config.yaml
n_layer: 10
d_model: 256
n_head: 2
n_kv_head: 2
head_dim: 128
d_mlp: 1024
vocab_size: 1801
activation: "squared_relu"
norm: "rmsnorm"
norm_place: "pre"
norm_eps: 1e-05
positions: "rope"
rope_base: 98800.0
rope_fraction: 1.0
qk_norm: true
attn_scale: 0.114
bias: "all"
tie_embeddings: false
parallel_block: false
extras: ["local attention windows", "short convolutions", "capped logits"]
init: "normal"
init_std_qkv: 0.0312
init_std_o: 0.0312
init_std_up: 0.0312
init_std_down: 0.0312
init_mimetic: 0.7
optimizer: "muon_variant"
lr: 0.00644
beta1: 0.9
weight_decay: 0.025
lr_head: 0.00819
warmup_steps: 0
schedule: "wsd"
decay_fraction: 0.446
decay_shape: "cos"
final_lr_fraction: 0.0
batch_tokens: [16384, 32768, 49152]
seq_len: 2048
doc_mask: true
train_tokens: 293300000
steps: 10166
dataset: "wikipedia_en"
Each number is 500 + 40 x the weight over its row's rms, rounded and kept within 0 to 999. Layers, rows and columns count from 0. Numbers have three digits each. The size before them is the row's rms in percent of the matrix's.

# layer 5 MLP up, 1024x256, rms 0.137, rows 11-38, columns 0-255
098:450581547568518552475489501495515454529509504502530507491455496552538460478518517488462532438531465466511524495522509515507464533532552536503411485530501423577502517480496462505504476567507527565491483532479481534491555491545526399508522513523407440567459587457490431496477513455445551498520499559478493447535486490535508515520543516423472463514506516529509535542492490497432539491500447501467493454434516511465521523519504507525525517583552507382499487507508495498482506508571556485485523507476490475525452530512447440484494438441525550554463499511545505564586461425462428476502449622520447555535559479485371541397450437547481509487472483462517555532482532497497469472594466533517465464492481484558413464477514451490465514493477518447474571464507456497516537489430485
105:520472587574442463519416450519511524533489458520517508497496556538476585445480497410561504463533488477518425436489555493458525477521518447495580513590539542523533464611481486486498510512510516472516498490499485486529435475572477400536436501516520465469518484466544503503512549464502504445454469525523519583498563555476506481481527551551489501529546505447398526534454524450406501482494484467463497538512518435493510457496485464515501496566421491456476486520513550495492468458561517512508440497457510551473440510523545489482522455498522451575497451516595576525450498470528477547531588472542505557452519534496521485468488545583526481465556526463484517550501564479525515492461514529479530488506563505506440470465519462527479406503497508506496531533465497455477396577403480
113:512415497452556423443451529551501512537450525554570464500527523508520547505550531428611459507528558479444490417502466384499471563489482507475493524478424532525464459535467508434489486424497498480508525517519439478566509471478476572456445473482425533529564500503422572488470502412498474534477535510540523508491482504438507497467442483507503520423573557495491436462509471502516568508462464531440547504523541522457521512528525475494486451516525500516516491508458465535481512455510548515538570574451470484519531512470538439499490532485543427507446487552529550603575502481479465558511545473459448475436521521550412509554550483539488539495498567447536561439479461557486533473539509482540482526525496468533498487482533465471534470511527489540465509511539518396508515582529494
095:421457458451474496407499471457504496478497468519441545455468519487489515510522480484500517533567484493526496489532482533550479512514549486484536441482529488479438527479523524449501461540594518526543436515525504520540497540478476493507447565483476516477470402498474531595481515554471525479478551488484528505542542438520463623564430477559525510529507478543478498475487536510520546508525477468551528542570542498508605467509537456586513524494538531459563457433553518523542493453490494438547484494554511503520511476482436462450531478458459459396543496471473482427446467450533513530443476501439521476415475525472475538453632499443415538454503432395534462532487505501462476536513559429502560518495462549477540512560489442426496527493454531484537472494485484523471487538511500
090:490441502551475523490476481521419473490526523507485482531524518496522526516430508458493558457487515586514452532513512423498442503386549473512524461502459575522520537523480458474524518463500540550490568492484509447449486558472501518495511569444494457506503458504443480426487546521516535491418568528467484501539483543431527512406580472517520500485572455488484548426502464547586540527532569519567461444496517438486535481485513538481471483520529523502554495424444521492524500503548535511510467563554594498472490465476520520522492501442480540536591454463480471481506480496424418467446550504558420523476469485432497454483498525491491512448550501500454582465409447511502453502541507476559452545554479474534430546508547505519516473458559442494440548488430484533449506471562454
101:492520510523518440490465517515520494555485495552538556503553481477510539526495544498471470456436479471479500523522515563537518535472521562435517530494577456552461506432553477441527434441576497507518499518503561410490416505462512414481561498462501401494377531552471525527510479463552549466566530524498486514476477562443490422575476514514508518486535524378457483520461585456447434467533392543477525550483456557432460471509484470479505534505539482517518507551553556527497512468514573488485546503521406558493518501520513442458512545425520526496510466512416552449547499500482549513432466477540509506521538500547500504491496479385463523479550512454470504463455466500521524477487521486560473492457510488499458546473539520537459488449467545520480481528565470566501511447495503
094:483485518486470491460540449480548547536501494454486518506472474508464451435499548445495403485495535522502521552431508465522557506499497540411538513516450499510538553511497456472516476458461563432448501524525467508584509512514540495454417496519540496470488524507486466557515505511503490469472507556475540523525461532433511513497532451494468466540530467500499514489463535455562452527422493496546472415517532462444529518497534509482458462528537519527491501522459539399538479561476505524508460465535463493443531476456558466516508553493437466483552399446531507506507587486508500462505567501457435489457447460489498445510511572429502464595548417367537550491580439614498440469474482489411523466454445521520519563463424474487473502530417474514505519530553508494492485485560546
105:455527508494436419553554522458497503476503462505472477489548470477438490531477495458484458382539472528471508441480512517461531498484392496523445430503575527562515558469558581468474489551515500522519556513496454585509488452500535546526522451518513470452482530560507479596445455498503489490484514441468504508509478493412562491561488572562494537514454523519529501509525557497522455562464476569475436501483411581461538595472453470508512508414519469548427518472553502455445492542534492509577504450453515522437500514484498481539523495366534522423537507487514442516479503439496542526517485487485519508510529436470462456430521487484543536531491465525468480447526504465452508463530552517493440556504499544508505526536536461467448542500500531467450566470485544510433494430466494
103:579568535456471456471535483528518475541534430494493490556504544517532524450550427523426551496474535480488550499522478523528437498458482521546510503512470516496484475490508561512451474496463482468499481469516528510464480557490521480515521552500457583424466469629534408591479543521543499532458489509601462539474487472431546511414458576489514464513462497515429506447467475474465522469539461483566430455460455421519489498514420520466467483507506450464515438542517480556491486521476560460523462480513552549465479464575532539508490563460481437465502478464470506518471492568446468526497551500488493478495523492482553534555530509541476500514572537475501559442528433464466449551554520572508553500485547452429475491485517534488513466493506573541482586626490474474531562465473512
098:574506476482544542492536501584484510558469489445542470476467573531486509480523502537445514554448515430557503530478520532424508486470461579485498472537545505563465507500462553512507523507499516479474529497480446507557480505441503511468538544456469584513469468590561523442495453516516444517517422522527430537520589537547562506503614474479445534527490429481482473508416491472508486480457450523525581446483453499444446532537533535494548495476411452527523542561527480485425501513511560507556528435439543514542526516490504512556465472570510465517494443437434540489397497509453502485505543467516516506529492456441555516553466496480488479512524521365482526446507437515499504453530480530531483484507488575563443487489503521485462534462500474560424509486502515518513425475558468
096:428511471530418534511499516542559506455507557541510563509514434399573451507462533459454512504521551523449428513550503497523494437458523512516464482435504420475491495510482528458494518509473482540488471489486468469548452448474499507507564487532434485492566436502494547537489535526554507488500552468564464539561492483511440487519440452485499473556535439485564471518412448460486499475375497532549499467418455523500530487507445490567451547538512485392500439560518531480454558512456439520470521496499513439460449493476551423420481481513495475421451467524523464445532478601522462514513579462595423536514538490482476514521489478481532522521522470511501527496472514507512476442508510457524550446451483542476511495533570457486551508428526527564528476451463437487476538490512466
096:450551529542564514527511491437484442497442463498597442518501484449475487561459423455379540466555491512466517499556510470519491499485476494525506390499461364485501486438592473498470518537491559489563517555432450577506471470471440446497506499504423482485533429515537529456472499534527568460499436509481488475532547519507491492583461492484521508490487462523481510588489523493499490514554568501474522598473488540497510522468425513450507528538471515575471467519450475496525442547531491571483507491545479534502497539441488530444478576509440468495547455528543498516539526492516478475499473485468591503527535493521517454522547538453487532501444500477493510539492409471469514484510493440545527496479474511542496511424474589462549490456567527461451455495525469534588480532557542
098:575542466439501508470466534443513484470488533551492556513433486473522520447514545519497484484480521471547497459563474461543458503498403423487513540494459444522523432463505524465521587484490532501452450506484498487518531497475540436464564490492469494519469566466534485511530585413547504465477505490505486460531514496489498484593507488496608576522475514526493488468560500508431472403578489485510567460509454558398503458505485433493515532494482582501459506551496510464477483462485564556497435482529474510503465560430531397509410420549526514502514549471498472508492555484491476508426493511446479493552487508524513460545493556506478498470534520587479515590543448501474487448455540502531537494507472472457456542461481593506515522458477519445469493529425550446520546549490589
090:446468509548499454533439529445466457441452494466454514454520485545549516514461477512580450494519554507434518491473554520479474579520535525486541464520516483468477466524496520556571541450537505531546477453579583504508473413506512423562556496551597454446495525502480502533514537496574486501551485493509489470490440444461485510515534527597520521574428511441453488450531553518466458507538492544587537587429487500490486501499533505466486540553518506461492511462544569491531514547553579487445483526492466456517516504512570579496549459444515434553428544493402454474494559539483539452519474535566585459492520489519458547513486488480466536449461517515498413451535469507485473464491478470534482496531509556463545513483502542486473472493529558614491509482536524431515497497514499
097:492501518528486561476461471478470450510514517499458531528553523476469507546480506486485463519495533530567513497466505445553518507457531561480576451474499542522547437518444469471551495511539502426459517501537554464527448554453519514489497496561562523521473490511419457491543481560538434504519538557590615579570592499480465534539507520526508576579501578478522448484482568493501502465535515516495467495477527549539539409562499513501579467559530525505473463483549463467470505451503581507574463434594437491500517514504466491567534525496502548515529488579536545533528480485474531543534516465454584501480523515544494464542515464452549423468465504528498509499521507517520457507482514558538477493543435489476503509374486458527435540525528440506505441456521457507562568482508418
099:560531541444442499511509407490519504480511429504478510405404477488537510524421467492427503462479507436523457518467445553488512492434475464556506541581475447505458524489507557525492546480464489411542553498514523505482556529434461541533440491443513456501511474556466492519451503515515432508469479519513523521505468457433490484466498537588469435485522455509508467463423500474535451517522501456499528465428476496562435522542429576504445489506454490479498515490507477486550453462524542540518418559465465544492469507506513494450482471455513551504543552493498444529518563478545499450441574545422541449495553529474531524442562547520495407510530479494478538514536463494533440425536509511456547483498433493450554541491481539503519402489469417499567526557513553539478545505441507
109:502438447486485565492515434555502452469469528532575486562393469490504550549514500542575598482476523542512490526480536508420482541495510417484511510505521507531498478506504420428546450563517564525520543455554487544531528554475527523513502506548518525542454458503543536519497460502558584515564488470485528582561552433517533511534465392451501490477437460497514408521508483531520480483506556513496458474502437538475558500505518505535579470463507489506477496499477498471540488552485495481504514507499524462492480537443536478505479509481567503447486519526495413473507560594451474492497538496487537468523465438545527594548542521451529512540498495528501519415515481514491493389450464525490550469524514521456436481468505434608570532520577508527479505558524486493530544422557527
096:452438514480480538490541558467491572510484513520549508439489566549457503545512500514558509461560445519493503426449500497463540483535413580544531498489576512515542484489585443494462464505541503424452501446473539481598475518449503522549537455440476494515537478573415538487505499444484493472522482432518570498568526509529531455472525487476506541537520519449524575460523491512558470473485489571542457501539478491496496505436529478507458546485545491508404492511491469476498527475496497497522509469439472536550504480490505546453478480515485538466510488479518510468448525467525483420474610461512492614505519545529530485593525478548440590491496531545529549466511406470411507539500540486460580459505450574546486481477535532579463517516417516485579508500506559493517464520486439
088:494529469468533577533518512535528472508566551495506507411479438495560459530435483468499524486539527459404475457541463489500499525482540501503495491531558485525573509443517505497506550507481504502557478508476588518448477479459454415546538465456486449452537546511480509463468555538502485481586506448465491545529530459448481450504428505519533521469540481485524498431541465554458506521486512455511545546451517576493498517569523503512501550472485511509508486444454484574473454529521511497482525511451479559491508552542445476442490428582531415509408455447475432530472512415510458453484482509557543510531494473466581524492510563487449589567434451458441510479549451495461512424515552422525472415436505472549542531511475576505522504484501482441477525523477556538529422477524565
096:581494453555489527458561360506555533459552535517498503509519477421498473509448484490477485414533496531520507455472469495524466539492477522450486513524483517561570542540477515548503514480500529497555562448532479500524483503532512459495469568438515503537504456544499542476505498421502448441465469532477472459544488513534456569465517506510433476490483457469506459541520520615515476514544502557521509512565445518477475538440519502526465525491534548426519449431553500412442526490537473517489378497531489569526469504548507484530483568514480550526535497502577529502470526458476547451448534426510497460459507472489449442427433514567511465454529435479458468496551515542481523575448479521485557401523492501494441503570472498519503519549567496479494531456533525439566566433513470
097:480517457515534490486442512491539527472444462478519518465483465518435452497542538444536528555421541543477455457470474555529475536552529522580512456567549470491444471487457466502499536532461516497451511470534497521492533473413554561540488514442534432542475433493452521485550466512488519427554559477622499449516443546500461539459564463516482453450474515521486500482527527520559554462546460464575453410417569554464467460523471499483452526541603543467542486535416477504479498481454497540461509504472439541472588530470454487516519486514491500470517541509488469528464477421591530579491549503514451480583524530512497506485513538499489493504533416498560454472548539394535502481475492554504481550506497527492528489464564455514545506511513584496514538456537513516467495439532537
092:496563579520458464568525449511454477485470547536543570478438467467513486503509564502537477521478501450516587555552531486540553488470542489466476476466502525483527495472483481510497519592456481442528503507533424490530508491442466526558535491480515476560505435446464519507553518399415460455514467516489525454476488490498509522428514569574490436479495557465465469486470421552545489480508489495537521429529494577469485447423502412492526526456531508511540548500433423452510558534538541522556456476515498512483547524442545605508511460521423471561454570434464502522534555497523499538554520454465446504515493438506504515504536461569599458486532479456503557498459552481464496499588478533479463490511521502502476471444568474491559462493507486509517539480474538447586479520575482
100:511504517539473533530490457455498512504509528459425521546451541491526434554496575616558496533488461536474483539481509537493472565531480502538521460455514513523469516539511503489506488526492491531589496488547533454550549430588402587500536457473501406480536451517467488463498545485466578568583488493474537438530461513465487515538519518433476513532498467521498597475477531504532502493494456530601536474495497424464491518558448507476462477470490463557458500529480476415500522487413488471559455537489475444500538565494479543457518493552480545486441486472513488445532525552522549493439433491532472488459484456479430434449466514523528515473503517380509493441513485530528509451517473488506527579490450519464454451446498504531417476485478570491460557523490496498431530507513607
102:549491600590506499424546481510486497417518484487482535419486497486524469469475531527488569560464541524594510447483491542511508490480542435590494540428520504502497446453525522522422401512510458472482516499540463534475448507479430536486466514547491527500516499428516582509466468500563540487500477557525439527464387456562504460477508556528553468545526532527544468510505525461498519522533481468524514380514498566452515524559516510475477495495561494526493519449463492405524627502478532462479527520431522423471478490502552486494536505488512521489470482580448425542444491460553603593541542470503481489481540432508490496496530457559490542502488498509495541497518497513502449467486547505532477505485501477474480406522505513514517449473501450470446434521429451471498497526481496
094:470517484557509450419488475460462525426460537565509515529446517448458491523519570415516499443485508405448511458572478503502452474530528488542488518492521544527464461518504523498494557548531487594532471502486496546533524530480541441532368475535517452462489469516557495524482511468527532458491515441488440550568459502503544502550545503539564495526521471510503509438490555555525519470539542546526468477476488481443523593515465651491486438528427544530520504532469464487469497533443510470448478466533564470561461532556546509568466543483517541493480444466536495540525503520498527493524541389456528438517515536525468488452518496392451544531522464465497652504503555529507459523554481513479515549501467495518487467514526505505505465499519519522502576458537488452526530461468510
104:485482467496564477509567473475496497444438545504525496487543499429602559468426570442460544488490530455536468505460492497504468470466479481590438475453459493470522473482526540561489476531518458541488518411535495468532546447498439454480548503536459511477507498505476579495501458510556531500566488506497540471501439464517530487571437500545491549496457538437524441514483495450566576446448519536474525509484548515501512519520540543508479516477452456485541496563516502539527495496498510490398568500499495518512460478546501509537494501525450535507517468611491507478521486439481528513445503496483515450510504507455553461591485620473473551522473459363462518497549476476523538548460435455476478489422488501540472397464408493514530504476529536516536493444535399520483449428536478
084:496467408594494523447506557482490566587477474578465446516505502529489497497477480527417462426470455516429498486500481449502482484500469492517501495503457493531465467583480462467554492505421442454464422475510442525500468506534516488460527468518485467473532502530518478430500521475478441427500523470521475453555449490499480480530514484511526489501500572460496475460522463507572403482398499509499509457504494508537529478465460515506551442490563460549455453406488498551436575512575497573596523521464470466511529517467485509463510477462541498548537473503544508528557491527521505556550508504598415520518533518408487443505507477453541436469520579478610515482457472463531456572452460538519526488490487568495576546472428536520478533582503494521482525455520522475493488487448509
099:531526505527490505428514499554506528527515469535512454425484496491477496421521513589499509441521472488494549466471587465521460460382570539527518428451475460476538445532475485468508482521467525460453583532489442506545553579584511445432531497498461500592530566504484488484512472470470450467460446480448517504533483481484447549494511536520611504460532532488507581461500458481537494499444507574570553491475452520470556548483518439527440487470506544513488552536459476467564446509531510485499524497466540535460436472492521466514474507511483484588533495510503497481523520479567555443498513485521465590469478470515511511440437474496536455500490457510570533533432463493479483442545584557441448440509543536576474496485505469511550529530495596533470460448544533457549481466488445
# layer 5 MLP down (transposed), 1024x256, rms 0.0374, rows 11-37, columns 0-255
093:534511468483489471470517511426443459460468493440522474526528459470512439509522522530561596479542579470487482503475540492486489449481536468530411491562473528471528601452558517473490570541557460491445513470507493504544490493456488479532475435483466442489529544441595523525586537500516552487522512489477499511534567512499578517477467453506530476532519486490533495408464506504487448478505483530474494536507485470523503499527539511495503492546502461506445506456472457449466498511496510489521559505533503440437476503484448623510505498569529519436461386534475521478522455471463472528458531547482493568498559482561491531516528481549471540529559453459494456516510525491435556472533516469525533477512473527483495480465543440585595676546511453461582515471559440538474550478526486
106:493539498487459462561497545494492517502513503462449467494493532557628562475507502498521493514580560480510463476551529498541533497492471466494527532525463536508504490477550464528547452447569514463495537493468450468531521477530538489545542483560473521509575536506545486432427544485475530480485495453497503451547457515595495442521527551548458418469529537497455503509445481519509542566454536421517470459505508470439363484461436486423517539580577503539468450487515490601544546516516562449492484443484450519480522512515568484488515507483504528523553507498475546482488484440524535529491484519474501506487566448468561547512512518482524568530566504519410462559531564444455450526454474544488575551513503521483542496561420502460508461474487526464530522568425541529550532416458495
105:465448535425511442549428526480537515507459540539561449444489569545511519507482464513480446479564491475456436421569527450556474485493485532480504527505484446547484449505534503502437514519500508482487551502561457485462524541481526480544486533465475584508461525509469481501456399443542535484532483494515514469490523494502457471522504552451555498481499562426551430409570474507549514442461483517483522485426452499526538439517542548432494469442475575436480528510450507524492517447590561521539439537426517502521498483455555473490544497491486458470515539512589450540549514478530463496484548434495453474493518499518507509543550502503497518524428526478521468505509470577537532554515495535498518461476475483578576538474570559496488493551394429556445554509510509482515608565490522
086:511516558535539488505511524393533531612525478495497472538514520498559525440508498534568475462508517510527467504501487437505517503535500522536572401520397530457475545488513570528437500447521515482513507497451503515494447493457500550519476494490518462558511478536513475507518530498575515541432490468507467488528524433563477474529433534516451568551496479595564480475517497499524464455425433486500490445508478430567511445519505514463448580491432462536533545501545507538483523583550484570523546541525534514473537531472500482455447556497497519446499522564426391487471523488483469437470504567534431438554498471502485520487507524515526516481558539526438458510423532566423417561506556507526460488466546482520520495528547507488480434478566548473526491496542560440506496533512425
099:515498431450504465540468445559482499472522539524542470543534550509495543517481515521408547476455523510540474531465497509509450577519479490480461500487419544497467545506535486520479537580520487548550485511585498468533570562544515451522503521541432526505460524481472538502590516528544492475452529434451596488482482514494460546479468494576477523453535449501410567490511550526572460470514526495534497439518477509532489461467475502481448512525486488415460508511487497494481485428503520552517480474462525515475515538519454503470426525511449599503483454556540408536548452618533508459452451429560489502469473531526471575505449545489514523478468546464439562487499509523606526502524415486460409591540493488470505504440450518503464521565480441529459465505494551501436483493533501
093:452452402508476460541589512541487537527462566588487520503447546451491532563531511520483540425476527499513410528490514490517454538578464557476488426588426446509523448434493507483505538471496465505498442551565517519483517481552531492511454557467430511582449496481538399557418498479486543505518549447506495536522491448515530487536466570513549528590505428489494494574501489529536519471471499510529464532503482492437470515471503512465481523511494505477509474417583525519534496508519496464520531488546462478492568544592484507493521545523472522548501447513460477424516472494535472579458589462491441451530467544436439477556465547516501488557516451489526521545527444498533510537469521429506569476451496489563543433535503473467528501477447541513518465425505472439524524487502523
102:526468471451526502526564496463451541480428488481490593517457518485499530417544479449428503546503527553561551507494504492561526492531497511512546433490517540459539518482511522469504486516506488448580564513519428548485540506559503424534509573498566556507505482476550524454542464496468486502520581523513465489489517538536510521434494546513530523594602467593412492498448468447524561546507515495420440538477519536509506459459526522528507545507474487489478527540455492498521496527458579492507481488559507482529554550481471514424572506446469473429503546544461472470464501485481574505523456564554413468459418423505547465514505500502455511498489498513544435510553491558539593447513449482503536482412468486495513488513536608511477483473453462462457467513514519472464471550558568
097:523500468504498440525440535505531490524481549486439476476502526439483556506557549528442434534480541536404510465521515493511547508538418527537499522417441494583466510489503489522583508481528518525450503543556467482490466526552532484501486461464485546502507515511460494525483433512494537505489512411485566495554431582437492534447532478521509477559575531481517568516526543459527495485504566534418535499486498546488568606476530533498549529522552464585594502509486524513519501524547510525524545496474538416533547510501456441512571561461498418459563492511539484483485429523533482489489404567468474496458525504494458521545494548492522525475510491490468458507551500497534543493481609539522480463512510513507515472488517393464507543467422485494536467565534578479514544387467530
099:471527478430554555533504524542539496468411530542505428533490415470477464493495538519555507520507495485531472455533491491503496435503503492498528535531552490549464500507505471549501466469433506513470520494549468432468490505483517487535535541547507487443475488514461385441420500487553557488454454489524529556539472402448485488519478543458495446538465452531490529512512521469536552503538519525513447499503584437524577537546466510496537561536530484457576448517440509527515522458522489487511498498496509520523464520516416421509494546531514453488549621477437586488479521485451557481526533470559475502458426473461464490516462541443414614411471494500502461470444489495483511550515479549414572550492512475500511453541421592513474535519538537427458496513534505454537535521471474
101:510462530516480469436457507492526507474528492543480487438515459578431552488615520463477512499537548473521556523443451542453508511539481501470544482597558511511542464452513494465479537584506477519515460530542494532514556519454521522432543486508485471461465545494499492505525466511410479535493468528463435561512471571499570471483471475554470496509603475485511462539484474531436546416398458567505494491510501459504468568580480507374534518425449444489540482516444456488500472482529527514444515505465482502518490507439465522441477507522529496479544492466491525558498500474488460433502438517531498474513532546509504472517448522460480483445492515482488494503431503547477490566504432462507463534541502550511437546381443475434426478594535475497520504466477495447520416542431453
103:471492502483468508518499582488566473469449507491560567507544470427539526499462512477551441519514538504505494499498451463458497526493510504515472444452417455451504492482499473472498499491482507573470538590436546485516506409574468574462509420534521636477445493500505500572525542463544510466485544500560466516495564480485498520457513530470456502479629477568468602500437380522408551504380513529476507496494593464511532480515482435546475509520486468431500432500503501450528526523513452484547465504489503477521457450454567463439491478510499513515530536482443483460524480557544484583544537527574533494545503514523480480505465482454505540512439482481457456481553462519524540485445482474509525549495546547472486583527530509502540449484483547537556492511493469459487507528499505
090:475472514551423458543472446487503546558499489528504456457527513475367518471488388480510477490477465521487407412504517542501479451469451528542507484532436460491530540481520524515457525511548477433507509500540529471456537504503496509494497552511575568549534470582502443490460469422471470527519439457520512526457534524527477456507575591515492451440548568421477513530472471453535475544530477498525454525505527438482497506497537495596459525503499561494579448484517481475474489489463499443465485523480522548510492479579526481471475490512543489485502495498537495501447454496513474513527493485532499423578558579496462454544471519509458470484512493479565424495483534511477445552462483523468500470447508568586467405479519442544549506432560592539549522474572511477504427443460496
101:504487548486490523474555506450461467484457560538418506527577435469494544435540443425498489554495397505522503542559423476516463510473567543481537586437475483516533524489477456553542456461474511466471511504535464494526570504471466490378550455569491504428439511471493433455603544572551478432546544512441554464502539559472490473522520430482526544538434515431593465460504618538496466456482484480509428525442434526471535549520534513488467503543559469516451506557484475456480544443529486491484519508553483593527464501507575519555504510492509550463506467531490501495553536435483498475503564553544505490501490492567464459518516544506486506420483492491508515498556480489441478458456537499550520513450494485493485492437507460519504562538485510487451516518500496491489509501517455
095:479563581488559475541488464489591548470494492463522552540513476556462556466505437566517479525480482481485539567447556470510460572500504514524450485487505521508498492541513452542496502469518463509455531556452479591552547396520527419460526475523478583514521521547551508445484563441513490505466488414535523461502516490488465608497476415525504506530491533463561511573472552487455512483450445498541416518493541406439461534490548432513493453588534525483503518508572530433524476552506501472514541452522485486504542479561516472539562531473461527495551511491475441516506482514544519548453579473534471476463425464465485492480481497458447515491479457507535551495507458519487442547529464498576535447484511514520508452517456515478435426476553434509461435497549492437483582502475452
103:479548499482440463456501488454521480564583485533513485518524526506569459483494476447476481602611470472442527522586488491519541504431512554552558502491535493534503541434492584500439458480506500459384457519530459539465457514536519481562535508527509541594434474533441513487479554535492476557503456535476530487600521498532503520491580488422519509496436523547477502469486489427524473526524540564495535445526535546524464493501527457503517500505511527542456523494510576494489531455567532493508474477501518541498495522531445486541533486572463473562549468489480462511568579423467556437486517489497518521482521466481515516529517448464557505465535562455517428467510531545464560521475502484535538435465486581484466520445511542538522595525502494432527560499382500459498528525466469
121:490481473479470510413449559466507475503499437559534505561475519475579502516498474439421534500505437497454524490469466472444448474522567447486522444436521415514504518519470556518512567473499527487475520545577476470484500492476503396425469508515472490578486552516504474480467455485440496446557536488448538513507428521523513432574495489543494497496557527442543526523487488525558512488517461461509484507538481437567517484538532555565488492417463487543456518507461555488517468509522485495568482547482484457463527485499470564478420414477473498492558532514533417500516535472517538460481517525481580553470550499559531510464523541492509549417561479514508554431478517547472575456477499529507542465481549516520481570618427535517495424487546495471439419465494532471496529554525426
125:510473441460475477520518536508584500572436507466537521507473448459474510502498475526467507543503463537455492517562452530552517526537464532491564461540515523507455509480496504461466478489479500492521492495440530434480520493431484552487464454525470510507473515451538535511483511498473546450511495404459509520476506396451551526506564498469591563549514509526559536564524482554592452491526514423465532468499486434475467459543559433546426605550517502479466485473487490488506531487508484481511486497561428517489492437429518493478467488539478444407522551460517502448537532473464508589545462547456553486465514484457472539512489456435450439472493559511589409439453478466533479482446449525550518545426522443486542505387498533586525480533491519478543515525498450521467472552443466
098:507537446471473469465507510540527455547587560508505511436517530470529454525453494449526546491465482493494506446524515476552497438476412483486524477421487453456493585547530533494547486478472465494492456524475457460589444505447446493478512499518398485530500499526471500491552502495415540488547456504456503534500512473475461499486563436401495496510495486470534461545474495432451509487532480538529529534447449464549538505509545440518498481446485479512538446552551472498512423512465478482506589386429493499515532498505495514443472427509517478495449527492414461460556494478429421484458472567493465573402482517527525520579501449517538538496547456523548423467436477580564439503528509403523517567460490474556504507462453532570481527530499525504529469501514468478528513544548512
098:571489541508462478546533461501531541506484490485574544502525488499542471537435459548492575540502479458505489493534475501540496483551449577543479536421499514451537483551472505488529523504515508518518519537488555466476508601532474544480519517443468535430533484530477449445501524512514493507530539511450496552496493578544494544515463518466507517482531478510476524536534490488450493469474483475515523524525582466507405422474474506442479532421472407544496531474499536520492487458475449494504522537531525456419451533509538473527504447550607488506487475363574526524481542555539536531458441586507455511554492543493503480516496421469507494494496516532516427469521509582487518554528415493412498512504550497482411464440444520572575526545447498476571591437516512559544560528505528
095:534570505485568440464477493493426494434543519444487550461512470525551429484538555505499499446473536479544433471491499483468448529544541417518491476569553538442476512492571515615494546527571526544560545521494434467494468463542531453466495522524512477521533502564536499467541567459563505564456574537500531450484525496532467527458453489462533484456496588495569544532544474496491513505456540536517477505475466494465537509496515443443473503489488596471603490505447446504499515497495477518481447488568487528558510457482532516525496443568482556547526513435504516511448475492495471500562536503532508444487510541449478584489401568492536509521457557469526463571462418483541493481550460504469422468489514466469490515534599557546469517521520488422480472453548532465439487483507526
098:480500505471469512500556550530447489469461467467530584470468524542464441503453547530469476529482534528519516459398500486520430440485428503536436456447466453498505487567405518502594558578475478521480586515517501418546535554475526507496466454486479486549555433518440426477489493504436491509559485493537498525522521522515541556477530528468465487490430518524514449446385542501552478492441529473564503512493409438497492536565541502528511428472467469526488501504551512456437472542489435493497524513474483506508473507464428499458479523534451512429476416536490523534463484546565528518451559510469458430506498536439473470473552604464511510473516458507554566486567524473493483436481527496504471465446475513470468421454582477475538501464496511476490529510467487499463590524534531
091:443491466498441502509506566485455479535543496516563493492456478467417425432466561514521535558479439557448548518532451524499450489458566541538517468455436480481482499512561519472539474504452578478487455562495521465480458467468472484469511565508478530503541505468430484551458504548456510519474481485510490547438476517522446566471494544552422457542453440509510424526477534486516425513484518484491524529530534524542537593445505480494532589516461496555475558438420430480534546522467493499530429511494476480513529490541497499549560443565507494447502482483454446506525538542464536478484524540509479615547577461505500550495564498518464467465497412476443579440465514530510475570602476442497493469532532494528469517485527499562450519539484517543551552502496502441537487492599517
101:509470530453517522512516459485430495445518500452497568485517530484467488575482546511586492490478512479517512516519515435462469462469503546451507452506502552507433494492575502487468559566428498492456511486423470458452410453510473588473516548472484504507494522460507497463476533480459533508533457476484446507546578455458523576561503569513518531495496519422544432516545545483558605507474525469525473474527533454527520512576491522452450588484472571463458489478430458472535496509479531409463467503489467519548467549466514533463531567459519521484491469500540478438497538464449575523504435465460562475509453451489523459518597559506479497485512476503520558429520546496508496548478535444430546549517520483516502394529566504514516488580445508492595549476431479517531537541510554
102:498467473492591485450507485528515438526570456486516516447490405481475514458439547505428486469450498475532513425442489533548441502520499465469468539493522504545556534518499530518472485504556589485451455447552565448518414509487562554543471441516472568511564564479511525487488483464420442503546449510501504488563438454500424530503486561489471528469567500523586497582450451469421566422522476588453495469530532541522547481557479470487533481596496570510551520501500529518575474482514455484476508494468494528501467503516572491526490537521546433500462511510484487511544499436504496545524525462516516506483458442573551488387487494463451484529520505478526486485527530588526478526484510541542512561488497507537522493436488458483439476555549493480419508469490474558538566526474539
097:551451510513453470488456547470480488417468463476460545462482439480518481449528508554429472478463514506482535517515440510452448508520451506544498506496511487516364429504548482442545469552467516429477501475570540548540523529552486439514534515483487480492502523567527546497547449555519579507440483526472498446546527480593532488493466523507561516488464567474515452504573558457510507520504538518479470503503433448525507440526546466504528510432525502489441558426535550472500457492530443480487540466522569471551435514496501537423430529450534488533503541403507532435485462454530511498459432489458489521506492545552501581507420431510493422611548451495506502454506458502537473535486453524504528528507470547511509470542516537573472550491462458429416479481561452469472497505468498
102:545501500482482511452569489523486588547577521451527406472511459496488562506560480496422522520487468457499499402445515496509525502458454432568469503505485475551546452473511502485403431510475475516454456563478460461555439523470574569511493545409496478543495496479495499522481555459507497486527479470487425507508525496506556551526460593492431419508500543562491556487471511498530449462527497484460483485523510592483536483477600470580487534518519509461485503485478518460456448535547439549569468519484545485549434488584483509456487522432538477541558484500544456492505530511481535533491483495469516519525543442427509503536530498502483525570442465507500477446486520542421487600460515451550510551552552532477520449471513532475523530500488492489472537557523455494568516412467575
087:493521551437543497533488397542441451447492506490484479495537460518500488473410443489518461555524479571486488490437524530471496418546507503492503424516574444478550496608516519508496553496587487466479548470486540513508543501477552520540473517517507448497444458501507536487583473475540471521596550484418510487506488436449456520533481514510450516504500560493537453509505521514531472467529564464574511489520393489549483537526540474572520513497445554479525523568491513517532499527427576504482486532432584528515549557464448519576479470429515557490525498416475560506471507508572481464454508497462415499518513474526545489401517550542492545516542540506467546541537451463557502510520561543479443543536440541468494477477482510482534459448498453492524534571514439561487482465515516